config.yaml
num_attention_heads: 2
norm_place: "post"
init: "normal"
train_tokens: 124400000
Each number is 128 + 24 x the weight over its row's rms, rounded and kept within 0 to 255. Layers, rows and columns count from 0. Numbers have three digits each. The size before them is the row's rms in percent of the matrix's.

# layer 4 MLP down (transposed), 256x64, rms 0.0578, rows 102-208, columns 0-63
093:099094123128114100174119099137132154140086154191145131150098127137097120142172114110117101127146115116148110170114126113121127172125148134141064150143167134083128150113144129130125110123166130
124:139117136159153134075143082055119104164140135081154115096140118157137144141148150163125137112146119138128114109095145087126166146130142098138117121150149110138083150134137113118100147154115152
133:145135144143135124142101086128121124113123108140143091145120105116114128105100125148153115109063132135090175131152149118146165157151069131126147155136176085116121130093127156164136090146138146
077:135140155065091161110154128132113124131121126140146143153121112118098118146156177080150145121141100151151151131122072113117102120163122141180093123138147150154134097142142088100115123142100124
103:148151146110126142143155120136133124138154098132147131115087108122106143107136131101142123173123152096129140152149164122088146178092175118104079117110090136139099107170122071131124127098118158
081:134096112146162123104160165145120120122136138158079140134120095156145097137151149150166102133110103102090125089099151160127117165129136159137138137103102127088125128105128115120105164105193118
097:119148139114142150128095087082126164123120147139131159170118141138074123148134092107110094138153094160117116154115144143179109110148109116087140140144139127114136106103142106192140150095132116
084:122117127124084096090142139110163158140134158099115131138132125122154151092151122130154125161136146134083127133127086146144115102137104100129177138161158126133170089140059129149133118091122152
111:124113121137148115100163147168144122133151097151132172169063103112078121146122163121182091118113132147089104148123120099110119140134117155103105120148119125113133130140123099137138185140122144
117:122148103117104163139163115136147121132150114139120107094146134095146094126134156142129108131102161147116144119116088153111106118144084190128121120136172113072120127121123099164115117192157122
078:136106118121164084103130136165126171144120157150136140131121092136143147086119140107134147103133121152101142132103163171144124104081117104113139157137128102091053130137141129134145100166156126
091:160138119161070120140153101143145099131156138135143146104137107135107119153132143136185126116128125130128114122111159122125120151109118124111199158115126153140151096151125125108110127058086089
093:118113149145113124166129148079183111129137115118130098156133141156121136087137133124143116144152122084079132081133116115156140098098143138121099148144087140125129101160142128148177078148117156
063:151120156131168167122107095150113134132096174149115119104140100120105131164115086121141070138130107116108138103113123174120140124124105122085128131146150084110117159126105146155149135175126174
106:142156139094127153117124141098152095179104148094153116115118110150101110116137135110105082150146166116146102116120093130127166173080100128179118143127127134106129148144079133147139114165131116
094:168132139108111144095127108134133109119095090062144127143112133179147155076146182155078119105114161129134106125135131118143132111142108103120096153167131156094136122129128152134124127146161139
061:107105144111134126139109123121137128112134086098126154130149112139178153146166162082117110070127122137139087103154121165141112130130166108127172148160116109124150160104126107124157106114169087
114:110125141125143130116131133170157102111118140133134152164116121149112103146139132109120121112081144144094134136139130129165097108137107156099120135076089173143119180094097112166156072158136149
099:130167133110119132165121131147109116115134136126143138119119105116137061152103158105128100176125164165157136138137116133161162132090120139101122138084129107086152146168107110112153115091088156
084:136106099118112113143132134126132149084129120134121092127136120123103113136147091175117144114158114148090106181121136174134103100153117156181079128165142114085117135178132107148126151104121112
085:156069112136169128120143110088122127114139090119121119089137100141122137132122166113100119122084095172092141140126104105137131133143150151118153167148150146104133198138142127140111123150108167
110:137166101152127154097137102171111091125091152099114114155111094149111146097134097142139130149132120130108134150136143098128151083114121149124174093121135124128145112201165137105147133149099100
102:095132137143117125076131163129137116129160100123162147157133137119128087124113163095148153127085132141107117125123148109096166154149150148091129133127107134154170111128128076067144117126114172
110:111126110150108168111143125132149151125120100175128160102137151157127121128126141148144140085136134100124140127081123081090143063140131119141106098156145163166124093115102098133131140115145179
098:127124130106135119125129161118105106131089176145165099148179089119136129132127123138090129146161095152094101132118082093149139113112124135114145149124160100146201122135168124141132095109114137
098:104109161101120131111151136112115104129120174124091160120120134146141155142144144083130110142149131097129109130115141131177154103085109098142110167104115150107094142154160108148155071155156157
100:140180120167120159117111111113117081126146131165134090130137111121127103106134152172120155137148100129150186117117143141097143107124101126085148146090115115140155149151122112125151142067152109
105:145085111107177145152133119150158125130157137143104143103144090142144096118121171153123105108077164088160111178090108123151116143143133148094163128157132125097140110123088136109145128118124125
099:148161131118112160109091100130145099123130161099110130131141110124130125105173095116147106137184172131122115160108162121137129106129125126138113176131092123122134134191104098093154140114104084
079:104119133106143117113132104131171092121109143179131139125150145182129125101142134144161058134121138119153124165109103111159119096149146106114167127121127122134137090153093146132142085132088097
099:154093140131132156126152118124123070097150135148131093089131157153102129093129171096139167088154149117100179140118125149102165158123126145116127123100128119126164138128097131148075126127149111
071:139121131133134110110149100114158134080122117163116180109107143078095083133121124132136153113139093141096135153165129135133119122160126135135093107132179112132165152106161086113153156095156136
152:143083154133129124084107113133155136151081160141135100095110127105162168137175161080088138092090133132115121149151116178104143128137136120109162151106106121156135116146109115117152128126133145
120:138131153137133121140093154137147095148120103148155101143143121153107124099154142127136060137160181142151135141159147163137167157133096094120105127129109121106120077137105086120098101138103152
105:150132122148134141123155087135139064144099124125134133110089102152096118093127141165155111159091151106176114176107153128131152126126143165107141152090089128137117103135177132119104144123120131
084:153075136134137134106146110118108165123111132128143091125113156148086149160173102164145083161129147152146071152107140131158114135119123105098138092132109122157138143157119112131112145084091129
116:105151154160120148177138194118098138084121166161136106110152092115157135110116106151107130158114106115136154101127143143102088118123121103107125160127135076122163124167130117115118122106147146
104:134161136122122134113132114136097097132104146072172093145152099186144114078119131172131143129096166127136126131154103131137136152137109149090113168108100115135134130131135174140133088154102113
106:161090164095093132138126145131140101129111090136098123136105091104106114165124120148126151130184102149097114161096166141124146138114112106110128132171174111094170152142126118108133136126167120
101:114142159152163110145125142142142122106137116171115160135119083104105135135142088135101108138164107146146130139151134175145129083109102168142131113141126081089120170116093136094117116175101135
124:153146143137124122157077125129103125119129085168133114112162103166115125139143140100097137162089104144129095110155129101143140154103122133125197125144113143133122143123179082133113086129107157
084:151126138145182125095126132107067142078117111128128125149152150107130151157160146125114129141073134125142103123107144131153101146103115159113158091107141139134102126160123183129103147154154092
083:093143093099111152126143101130138138126115119158107156187139083159142097120135095149126136145075168096093123141141118101127110170154133121145136104147132082121141125150109124142132104111119183
105:123099136142143117142109130078102089157157146082120107116147154116095112138103157142120115100099155125147142113127153173181145177137102123119149116108113172080130147131102120138123153118109162
074:154160107095116104134131122145105129131109147152120096146120119114076104166130136121127133144161131136175142132155156197141128142157109149097077157123146134083107106114138129145112089107151096
088:131117114116087124104110164097135169183123151116127086128124136159149097153103144164156127132083131122090113106166127116159133136124088158145113125161115142150121103087159151135118088138106143
096:111153109108129093124103162128164128116138158125168130147181133127121123144140110132087154138131104123155149111095162169120137112079148093097106170150137152127156106115078115126118098101153111
077:141151104086187127091108154122137109138138080147122105102150098142109140105136120108141147127125071119114116138116147123077143129127095134147158123142123150143151107158114107127179186138152141
101:143149125126157143121108106088165101144110143093085145112102114141160122100155114156133094084140138104177126123115110159178162110147157120095095141113112083148119116143142125137139163125105146
101:139111150137118111105109112163104125163179106143171107089094123120094114175134162181158079123127128108106145112133106127118126175110137137143123145124168116098142134122121148116129148103129082
111:126161134098107124143077159127128161139086069133147140108177091118108141138156116095140126161086122132119113129148118136153144135130143141160144138135120095121167137103143124143138093092078158
124:101118124097138146123120081137163138083126088133164115107139126126138133149119138109177141162130142133110147104106123074121097137051167133143137101130128133124151148157141095123156161138156117
084:098112149089088142129130107120130128138176139126166149129111102151134129134113136119125139119130092162147100138071126108144073107103150126125101099160128171152142163165174112138110164139122101
092:096121152142113132109145122120162125108113149143112130109166121109126099124158156159133077133163144080174115172077083118111136158138156089143140128111114129110126169133111101115137166139157123
083:124121110101082151142138105139143095146121147152124136092090134120138146114144150114145102156163123129127160167095130106126039121129122117142151117101130118153135139129159110120087193133143128
117:132161126135117110118134125156128149142122097149119127170109069123090147130110127174099114106060110141182145116176129154143137134112101151126140133173115116111140132100127121154083106115149131
098:153086123118118134111072158128128102143074127145135154112129093119124131126141106142156132110097123133125167146170135131149140114105131132162093175095130165099103084121142151142173168123109131
078:105116123126084150151117114117073134117136081187122133125085106117140180115157121139156166123123133132109159145135114114103126143105109123125123149174070120141150095130161144156150101129126116
111:120109155138093088107163095083146127127095157114105116129147128148141102125106113137150120140141160123083100166073119127177103158148111107153112137148152149144164150145097150117136154136158108
087:137109113134143152072145110136116142158147186141157098097158143125077119137115092096073110116156116164119123161124151146138115138106161131104112151110151099124131148122152118123132147106081145
095:131156123119088112140092150132115138135160146129155159206092060128154116089121127145129151119135111147101128150153110125101119141145128100074109157126117094150134126156127114148151112115121115
131:118124155122148081123138140134086115077101131129142090172169134125165155115131141079139184091140165161130102167132129091152148118105114127098134126107098115131150114128152113123108141131145144
126:128113157110120131156093066111091157130132092166141100100156128100100114145118096133100163152125138181110167121159157151138132144127140126137118143105154124130193115125090120122118102118124126
141:106109123104086165150088170084087132155149130140167128142133120125160136083181129149166126123130121158147118125102129123142112066101116135126157129094171109128133140131119131123108112110158125
123:102118170136159137153134092103103095115130105109100117106133115169099107155137135138081115131118116138115147126099132126186104146136165117121149118147113086180159150161131119113112132145112184
064:123118132104111102118130136125101130141067151166109160128148132129128127160126136140147121098133157121150125145136131132185124082087148150168120151072163132086139085148089121092113130140143116
074:134132148088109104114084128115171137168148108131171139109123161127100158124124128173113150130125103073161151120102139100106104122135144154085112175106121162119124154136141107110153117170115120
113:144149123114115137119129143144077122184102107134118145130144137143129097128150126180128129109132144132141140093170137168117167149111140090088121105123116121096087102138119166189108112091111133
084:083115108121150155108131146151132115082136091116148117096170146109133135144155139106131150142123130155141123145126132106092132134068100125121142209121160143131157152097137118116142099083140123
126:111139121170121142147133116067186101169104172132142118136107118150110114136131129165155136137112131106096106122126131128116143143159101151154125133114132140115115089095145155122171096146097071
131:129144123107132113108131116158094135149120140126107166114132096140138121142094133138102147124022147142118091128125114162152145130189132109116134092164120123107138116154118130135131160129150164
103:164108156138144123114174150089148139108099137162127114109165127111070115133099135128122137130075111121159115148117145132127086154102136142146099127103122128155175148156151107124122147067119143
097:123102101171138136151114117158140146095138102114138095100162097112171114090121131146115117134168170133100164132114153128136086130107115107156158172114147084121170134105107145108114125111161113
096:154106109125078123139103127128140109105116185128131132181121107104118071113129122116131108120148155117156087163108131127155090171157158127099129107122169115112109171155106143145154117134128115
102:134114163130109117096128125105145129139143119135115117156139148143140077116154090117145147149131100139154132121182153107110181117098128132131081201118157089133145120093113110137142156111093126
096:097140123095083157125124131085081110158161105163167149148145098165177152120139130130136131146116142155110117130097140101156119064119133115132148114142139128129138164133129124163106086140109120
125:154141129101110087134160082139120110127106188102159132113116139176145123118100119107135153127104110114091096163107133110148134132166146125125129129125161139098097121122122104189101158157148111
105:173080098121137110173105134123163087131151151122145100096147110145100151100134109115135123170101119095121097139115142131148153155151124113161121138092113099120134176104150121145168122121101163
069:138130124100091126140140160084082130145114145135113112108169079116167116138131081128154113129177126126127104149142127158125172101128127122121143094094128117127125120113141112193135157163106156
115:119156101152086147109082154108143142171145085144108138150157159066108115162143126126127170120107137140157168086090147150110117095162121137103120123142115120107139132135105149140134103125122149
088:111143103124078119179119128121163133152135135120082124120135138153130120117139122197125098116159149150071103089154103135141134139140107145111156182084113136114115116123117128119175122133137134
095:142122160101125116069166128142118123121125104080119132073118107165088144152145119143129103148124138112114134163180148084116094109131155142125156112153161127104113147136127128099127164145116165
084:110150114120129169121119155106129153110084142116140139103146081127146134084157080107151114112142154159116093154140107160177145142105120078137133120118141103109128127103144117155182133111160147
080:095116080093097168138147113114148124108136123161136143078117134149174116162130125136157122160153155125087152159128113129132116108147103100122155154126177104161134154117090128090130098122104137
079:132152101134126116125148151126098134150179127088116141118107099163176141120117102151118140116113174126118123131133136100195134117112171122092119112170081127119114120152109104159135078112144139
125:127103141132107119129154107148136126127206135133132153163116107082144103123110177128134100114155092146122091125104151106148137122105113164088142165139095113126099177164113125119118149138118107
083:065125127114144153152127120122144099121158124119115156099110108134128119090089093144144121130180165138150144116100144122184091123152072132108154156147144107136131112130104108135172154138118120
095:101130095122134141150111154155122141178159164092130143112135105144110119094117101121134070141121119137128112110102157154144142137126125150078105166102173156139133132107100182169137111114106117
098:080155129148121125059132116173100153147151162183147168111121142142126096110117142137141110137110139142109164148128122104104108118122101152115130118155096112166108112144100123149111136162088132
071:120125130137106119113108084108097112161146166153182150142121081128137124096154184131139129155142118143106091138134141097186089139154093139130141146124132116127128109159119104107141085152133150
095:089113139133172075119106118128152140124109150119144149103111116128153158136132132134104088176159149131136103132087090091141092121125150124149179119167119121135129132152103096155115173131155100
092:123131143195106160110134140092158131120085079185133150135100146130100115087125160144137111114138110155117083128134128123114139113110098109116142150139115138144127133090131155111164179153113133
104:105151138147141114145144145134129130181111111073108170122152137166076141121115172144099100101090136138111132122118155150140160108117147148114134121141156151121150086111103138160145097099093102
126:148105087155131153147098127148119134102150091076098126117137146114142164109130117156149127110130125134092107140156120155146146155179144105160108087182133101138140119110102174132125100091136119
060:124111101105121152172105166087092110171158138130143145142122079145167126094154134118134092137140126150136137149086139131167128124155106138149176107066133133126141138103103116150113119108111132
105:137127154171123160145094152130144114139164165165134140114082098136110140165148105109110148148066128106131109115116129126104089118165128155147110114106145098146164139074130105103147133119139107
093:110118098108134103128133125166096116118139113151159132147108161104165128091134190133139125094116147125104105118132091152133153092133150140132157112085133095140166148136148161097105100162095158
102:084076112124147128143130109133097154114109136140120128110142143170157102144140145186133092136143099110102127097178124097118121135131137092146123123188101136157105129140098116155114159117115166
114:147193113131104104132109095116107119154140127127118126150128108133091118112137120128117135130156147114127122131105090119102153111171135145162136125102214070126151158126125145143130096164102114
091:155129138116102109153127155134123125132103102111162081082111143144158129124145152083124142092106124147088126163101097118130099116164121121137169141157091117147157137121138146167123102146096180
117:115182126125096149106121126089128107145151175134136096118153118169146140121119122149078134122134106081097141180113162107104139111151136109148156157114122109119172092165140127127106143118118098
086:140153120146112127109139119114087115147119077138093115137081158102139072140125163154154129128101123124155153101115103127120169116129088138115126145149128099177129135147116140153191136118165143
105:116126121124120143106151121124134163153144143096120130147094143116150080137123146159190143041156126122114109127115124112115172127101085111113112115162145120166114155155099133128119120151146127
099:147176120104091147100092123109098125125098142142177128149119120126105146166080117165112128121132110136121115123146149148104144107149110140160150130116123129125105182110084152183173109119119113
095:134077132140105103122111106123124143154106108184131157125091114135119162132078184127144137133155145139114136126125131075172098145133109140126133131175129095089115179117145098128134114110138118
071:123136142139094137107111150042128100150128124139098171151138128158099120144118124119138128114150159114136107134117104144138126057138103130150200100140166141150129108141120129153116126123143128
110:164107152146130116112119143174162138126134121092168127101090100102081147118116113145068094120136079145123140138123127124158103121147143121141152116172105154173109149101164131121129115149118152
# layer 4 MLP up, 256x64, rms 0.129, rows 103-209, columns 0-63
122:139152129157115162130089084149105145099140110094126140156113118136136171112100173112132167095101133148174136109134107117150128164134110122150147161125150115174107085148108153101130109108099108
133:150108106165126114143110133140130074155133134144171136121136182120128176146101148099165113126138129107129137115074095071120110149102171091134157104093122133144146137136137099121118140138144140
078:151119104121103153120135106136096182107096120105102132109144163087110111118131150093129143044144148152130117125162135133093113125143103139147135113132164174103155141114123145137155133102164126
108:102123136140105140094143089125113138126189139071157167163175132136134073126142127124105121132118128132146122089110131173162136093154152142115125151128153106110089126099116138115171127128122134
087:101150130127168103134142138121110113121046110142123142120088106121130145129123123177172117151118150155133138090107109174132108176146121113126150109106143137121125149165106139075113141142146152
101:133116134170158152157157129137111166118139125122101125117123126135158127060161110057109114127129116144146121119126136078121144179118126124106180134098120173142123096109162137146126134125125110
083:143134132148153153125130114142086162124136132165152091153099121110101130160126113110158149094125095100158119127163165116138118203109127175126081111125093149102106120117102111140121124126139155
106:098136150122087154123162123096103155098187116098125102133129103142147152093128113115136098119137117145149103110118118187135162132162145103146138143167125113104129135094159163148151109103139087
121:172136150142152143125140157094134105128151111113146090139148104147093132141125113146112196108131155109136104125131134126149107122113146117127135116112091130178141132132159146108142099060120066
084:143098127183103136152143164121122116117133147148153123168133126097110149136140094131130133162106102153123090146122100103123129125193144158142097152125134122150126084131127093105063094139126108
088:120122080108157123152145140129126133135142107134123132134136081107146154108142156134139126127154150105121116116092100153082137064126155122171106130106156178156099117092163140100161101159141131
104:126135154143122144091089136161111127149164120123132118133148149084075098167138118150143079125134099144157173152122143120118115149116120118101160114160165130098128139101144116120096172088161127
072:094103110127111131115107099105136143174105113141112135132123142158118133163121202133136126181158121189095139104134131111146134132123110171111130101133140104131119118142140115137160122079169098
116:137106122127176123102151136130129170097152137106149133164119131125140177098109094134117105148080068135115123128129159121098169118134127146144111107143076090112125141123091134131115162143166153
101:111149124121115120142137111123150123143113115149160140153107190087118134145133188112120140164114151121117106129158128102097132145130174136108131102137101095092147045127142102124127106110140111
062:144123119129108132167141167127158113098098126094099143146140102106110149121204149086144159146162154131149120129096118072133099076116147147138108110103107131105130109116142136131147159125132141
114:180082144137118110143143129117125134130145107167151155152107131147069114124167165121124136089124135136144157117120158133137072108083117155110125092116140194141090123127114126117133125135112130
095:116102175120072128115151109131076143135144146155140088122158129117117092110169187082127117133151142099108173123120088093151126148117129108137128128101132131141130150165127146103156143121131121
082:122148142068134112132135113126101126095112064104124120125109163132113163139133149152118140130143109132124137140106108165130103132152164104130139119183085106144079132186139151159119124160125113
087:105157133149183144152125164072138122166151152107123157158138153152126137153122113140153113177130122115132127098110108101125093150110148106122095072115098094112120136117134149088115104133153144
112:126101162095138140119122116147146131158105109151125123131125135125185131133113145116119117131148122112115094103194090145150130199139161138115141125067144086102125120113146122155115088129118105
101:150147147117087114140148098172144130113165141097135151120137099127110128120093137126126130149138107199165157139147167163144102121114122145091175115138115109115118097123151102101149104082117118
101:166139174144151145107106160117129120125120140126132110132125145122103124108103090101123120165117098119145121110137125114129151126190130157133158111154103120167077079131150153143174111075124155
091:154121131117107135122098157143116144142136090114125101154130134109117131121188141106142112137099174106132112091129096147104122191104118122116130140152148114121187122126145156086079165111137101
100:165159140167117132133162123162098130134127127080153127131111165071122100121103116127129168105079147151151140141100122136114129130130127122158133123107155148114175140091099122088083133115150097
099:124104141129141141074160133158169113145092153108104139121159136129106159161104114131150095156116143111132077157122074115107107146145103133159119122076142143154147124131146098156097133131154150
098:177128134122128152130133155147133116172140146113140104147123063185153156094133105145113132113128088125178121142122123126126118093144104091131113076131122092090111156134156132114124148124144157
088:127130126123129140099117123173141150112192089121158167155199139111088099114126141113080110145142128135137097141147104127111114141118136113126112127133141180092117111164158109135116135100150130
079:166141138138134145100120117126082123105178142157160084156178118137117108154105134082082127118146110121147128134073159107114151123130107121144142108118111153112117139130162136131172159089137141
111:130181160096112099121147150111138104150138113117145142134151144144154126120121121138123159163089079143113170089163090113127088084131159137162108133111110160121110131110148160152104114163116113
078:114115130109170124152128115098111085119146132119092151134127174124137120084134086110129138130117126137166125131124094123146139221150160132161166128119108131115143100115155100109127097121156112
145:149146124125116119162161152118102113070106142161116132161153119127090136139157121114165134139170135110141127112106150047130135097113098128157116108107109155101101117138186140122127129135141135
128:179100109151137122118140124130096132092109148131143123138126136130153132080172090132162144111128155085123145123137113109097140123087095109170147146096118107133107115161185100136125135180141124
107:110102110147138124122125143136106138122208149129137112108185097086136100112109123135094112142169130126128132129120145190139133094107143100109156142115103120123129123136135146148099156108176092
092:131124121118153111081148119122097191107150134170185102131145150130174144142122117113080161146120100117158129139157111170098148117095155123127114121145098125139128093091137137126129104138118105
113:151172156121117125151101139114138153089112089144167128110129120112100151154121113127094172098121125116154171068138144157117127082155166123155096096136146118140120091108132143132093148139128126
099:156126117110072112135101104136151157150137089156162146148145149088178115108132162100110139138139180103129134163165115122122114151126141123115133081092120108107130110133170121092109098142118137
101:110115138146123160120158108124089138163115125108118074135099138107156159136149157109122139113166099120149094195140180107134144193115105114125131125107117136127114137167108161135129109105126124
104:142122122117127151141132092173123142135142132115146130131115165138129138150141156130139134118074120080152155094083113120150096092149079092169095139087100116134137094144121118155142162157140154
113:126097099122144147083091170094138122133153097107100137144119128126116068101143133117142145126162127140180126091126125184089121121108099122146150120128131118123121124100129158140118186148146161
088:140153124151152117114160132145098147101127100114136146172152132088119100111094135118129146087161127111168127140124120117086128097126150187109130112098135162147091153162107119114122176170108125
076:130105127102114118097164129138112148101161058095180113155129117123122116132143132107158191158135133127102124140127158118146119163125131112126153108156079109116087124132115121123180157133140138
102:129166111115134092092146111161139178084097133136102133162106128110153161103139141137134174123097122135110154149122096122119132096132155107120148078130121097136154106153190110113141139156135116
072:109111115089139126156122112143115123110099104091116129126112166130091115117159166117131136110163146139089098110080157154156084088164124118150119151158123109177135149157156128138140173139138115
091:139156125114148106115115128134151118116162156116133136132101116081097148172112094080155119164162120142121120171128153151144092171098146152105116077106128108120122144139148107079109160147131124
113:141129153149137125123148091153077114166115174127093118133103163158125119097128139120140129113086124128135135133150159108138102178177124167156105142105180124118105111100098105127096133124156140
086:140155112129146149096145147115099104153168075076116157169121112114103112102089120140109137124138136181135130096153157100097118140127128144114140117116115143114086106143148100169139142169102134
099:174073109122106127083112138139119126121151128160144167099156123138162136103174105133140113134126149063156139100144124153149107091125122162081125113127115117159146132151147131102142097119149118
109:114104169113125117102118114105153152144152089122154157142149113174150140100116102126118177111126116109149110114135143173102124062149168124140134159155112163157101121092123131119132086117136108
113:142095138135121115152151100147134151125144181053094158123095139093156115132152134102118102166163106109132144111126129091157103148156128119152148141088128136110104110129119152144118175112108137
121:124095109151117128137152147133123143134099143118161099121118120108190128128102092114117106107173131131118156095149113156124096103059159138112144136116130149107168173122102121160159117136162110
082:120126101117127117122173143139148171147109108110133131105143152125173149092151091122118146098156101182146164116154165168083155107117132127135159103141147136155103128104078102146137121107124120
097:150161111136123137127128143108112159125152122096097086124112104137138097179106144097107112084087125156122148116121174092115134118141150160139136127090130152176164097155092145134163117104136121
086:133125151144160136109178115088094115128139108124122097163189078112149120150104103101093159111139134141098151119148145151121158088165168116136097110139109117157116138132104143134157118147133104
111:163127113126166118164109125131133099100105133120138117165063124111096103127142165137146130112136138148112096101158141093163134106146162173100116091115113105130119173143138130139098153163146096
107:133135145141164125134124117074146116133138122119131157115152164133108155123131130092094127186057133159161121120125136161148124164168140138094133141079108134129128114126136099124115135098129074
071:096122151135149125160139117137103075109169154064112147113130105099106127145086138145109133114141140149140134107153144115145108116147142145097086118114120140102096140131149151161124184079155127
103:149137123120156146122122108129120113152158100142158113122132124093089149141132092090157135098147148130114119133140130085093144185135117179144161118181104081134118125154140111097094161105129145
096:098128137112139111113097118115129148153092129148136146148134156149100158156138118118130192155144118138106107123155101150106105107126111083163129112192078132144095128128157154096103116106125095
092:130108116127154162116124101151112128115102115124094131132178081131102153142110099134135136119078104170163083139178141149134139121154159138080104136156126127133109120126165123115112166085144117
143:142086125135173163106097128137121144113125105076130084124121121102146108150128087111109122098103146097115142106133174172126150085118145135126137147115154100160152153127103129105160166150150148
132:161123140139159115117134110133117171086091141084159128108158121099111167118104100161094145131145134108142143136140161155140137125037149096151110130095132113119144113137133159128130122122137103
094:121121123087097122148095165111141133172196108129138129138122161150102186133146113142125165134110124162126117108128105107126105129141146140125155110065111124149116096126101121104104127122180119
113:105099160144151117122125125138144156160140125129111143150114133149106139133145170139115168128198108113170148084105070121117131127106090133149137131134102150080118100105177138116121118122121096
067:151138168119133139081129105165094123150132105135145130147147154071131123143123163075099097091148162122100147095114094132166114152108141114155121117111151121122148165140151147149116157151154115
078:126099167135142153090084072086114142138119111151132146129140103116157073115128098112130088100139117126162137098158154167138156118138131167123142149123144141119101153152124149164160126130115099
107:136143129114182109142149146128133133187088135117131091153119165124097075134118129122180122113134169173105128140131126129125114122148142128174105091072114118128130096150118100148119136124098133
091:146115161138130074153102126150136115155189148115153108150094093125117184155085123141094114128115121123120138101144149158130123104120181106170121119116130134099115089160102137129129120107143114
114:132135115085149138113144147149111129114167149125127084118138119114107134119108127135129114098163119130145121182114058141120151142109154133119158093123149106181142127139189088123089142111109125
123:106136105167089131141131117102117100151170119121154127112107139088097173134117127117153126139170102108180114080136158127093136118107155160124126105150163135091137157108155129095132158156125108
091:124125114135125121174119098123101122076114135123121163177148152126112141147095098121143109134124075141110114111171109159149113139131155100094170111109108159138132187165124145132125117094153117
105:113139126152139112126146147110135074156182165165141120172134102135108125133119134098100162118093126129139128136132127102101142125179136167114110095090107147127102084157123088119101134168118128
101:163102130131138128144186125103138142119114132152088106154133141147181153128158094149143141105116092145129156102142144130119151115158154124107130073098076130148160097129100130114136102166115103
097:107141113116157160139141100133109064143111103167127105140118167102112130129159178105136088144090164137158139101126107133169113143134140123089133156110105115140138098164149121097128149111094119
068:102166122117122140119138159169147165132080121110122136132105151091077137140179129152085130148118130131124108145140106104167101134155148138121135109113137106128118089110152165097120134092177160
115:093123122137131152145147146137141182150133150130150124109165096100117147101122108096166128137167083095144110080110150170144165102137161138143149142145116082133104104137119120096123089126107122
104:115086172161085138154130158151118116163150114125132152147177137131077135133089133136109140091123107118114118116107118111082129110141096145169110108145165148113165104110140126106101110133145166
069:121125111130177136137100145115115125171168099085139161145125152124073114132125159106156144145171167147155105122138115131138096175123098131102137147092133093130117118135078110125131143088138135
121:167108159118135103118164088161142115101134185110160115116119120136111156126087138155126103155125092105133119165161126067137128139130164138107108120073149142136133111124174113133112146126134118
080:137083156130164141096145112100072115110103135082154123144147079131181110121129117108147097118148124136143156112088161163112126090116132130156123100145155154138158109140137128148113161119103133
095:102146130114151131105134158085093123152170103115147144126121167114128124136126135109128094158178129075136136125155137137083095131128149137086164126127118146085090127118149135144123126194124107
084:140095155137132090175141128119109098105163123092144163144121160111096129166099145135135151162143110116138138160166108101114105152165139143157123135100101107160136094145098074120126153124149145
079:123118136147119128103142094123122116135156133137178139140134080128062134124098167122095139132111088130163134145123156152123146114138097119127141087120132118138109149171164140117160084102158078
075:118125122127129158099058157117135144086103092085137123132101134115133108152139169146138115116122130089135132135141135090126125111128156128112104112180120114136124146113179139108128124150204144
110:117122135157158160117134102154118157161116147110114118147127105134106133138152070174112154133094151125117116102090116115103134156140147102146124126141116177127161080104157148124111100110190112
079:136199158121170138072125106142142145093116153100144135138117149153115141095120133096140129120137096104161159106143120107102093120125139079144170118134105124157181122154145142112128119133140139
090:136139132143111123135149143150100149155074141083130107146160096180133123108162136137102121143133124155111123093089155157118108132123087110132112107164071133163123145126139170099129155109153109
101:074127141123125157128121084121157116074150115163127079173142101159124166122101112107152148143134130149124150152118115091132111140114139096136098133142115129112147147163152118091115139111184114
064:129105153122113132135155113131128135103126165148106097123142141080113103138129139147114144057127099129089118104153112146139135156161134130149139097102131158097138067141097160110111179129155146
105:136134121148108168094108146091094130119161136102137089122148081125134078129136131081161136064093117143132156111158111128102172132146107158145135155138123168148104119135103131158125136132135125
097:144135151134114132156120113120140120144133131100149147129087170104112143118132202134135099167074106151166135133141106111162086146166106131160128130117137124124102075159157110132133100104121137
098:122125120165127137100109139151129145084126143134094110160140126105149140096174112113100114136118125114124129148190137111122170118119127152155136099083161123087157141085172082121102126143109107
140:147165131097080116126116090123138097164165139140137161146117102122136140178101133133103128121124089124166139120130103120103110107118112163138113117101138195102111122148154084146142150171125140
054:110162100087143128105131149183129172117103086105109157148115127124107144143120113161094135136126178160102141113135114129160117122119119116110124124092123093167149138143131152069111164140164132
101:118114120146139112136148099141128150074078148133138174137136160143150113136120133119088140176147141175125117071139122170139078136113128095118112101138131144121135150161101124094146160137149146
102:165120144152091135139122128104112147151149151130095122140147081168096096141125064147119151139119096132135176097122151156104093120109135137120138118145105193154104137151152102119106144125132119
098:114085096144133142151124149125114107161146096110155142147124140122169069114108165163144153111130125124129091085098106129159144128122100111150169108114113158162089092159104146148151137124114134
119:140157129153117147145110108105127117149165143137117135148153109150205168127118146074118123111139151129128128119139112120133180115118121152156187101094116106120101131127104129104105076141111104
089:153152151141108136133129157080148108147156142126141140115129141105150136105135144096171129162157151118154126136090075145121055129109107154124164159143121148122135091119129132129122135067143112
124:132127134132115123096128157105139124154095109127141147120156162122159107165097130136130137140122138107144121046175146086134106125161145154143091152127156127172121102124086169154122126107141104
078:090155139146098092123125127139143114118127172103110129116115118107102189122119102096146084109100124127118109112153123163107112118122159140112116090107087156143131159141162162162141072132149112
105:138117103108145124131101150143194138154125115152135156115140131118111132163124129106106121183085113121129131125141142131115087141137164161174137093126074108116153083107136140092172111133144118
098:147138123119138128117125091176114135139134143119096126131118168120125144113119132120111104157143136137132088114152161090095139116103165169103129114143094161159111161155141117145122198125102067
100:116107111144114140120107136120119098104097123151138098125150103135142129109115086085149152093148152133079142116128179159102128160079153138142188160116116136140106161138115151153125167107148114
065:111141147098134108127155123147100194148157143122135105150098152094087130108139141123133144109106106164155098179161125158130126152131122151127107133094118130128134104118090162145079113128145177
106:142074133102155127136129126145090123120136121128134140141114101156096148133157103155101129127144109142134167133168095072140085126110168118175151139107136130096093124113129132165122116152075098
104:122115179142092147110137085118092136131141153119147159121128054120135100135137081136102108092135124139136157185116140168111143099107124149154128121123171141098110132123111140134153148111114154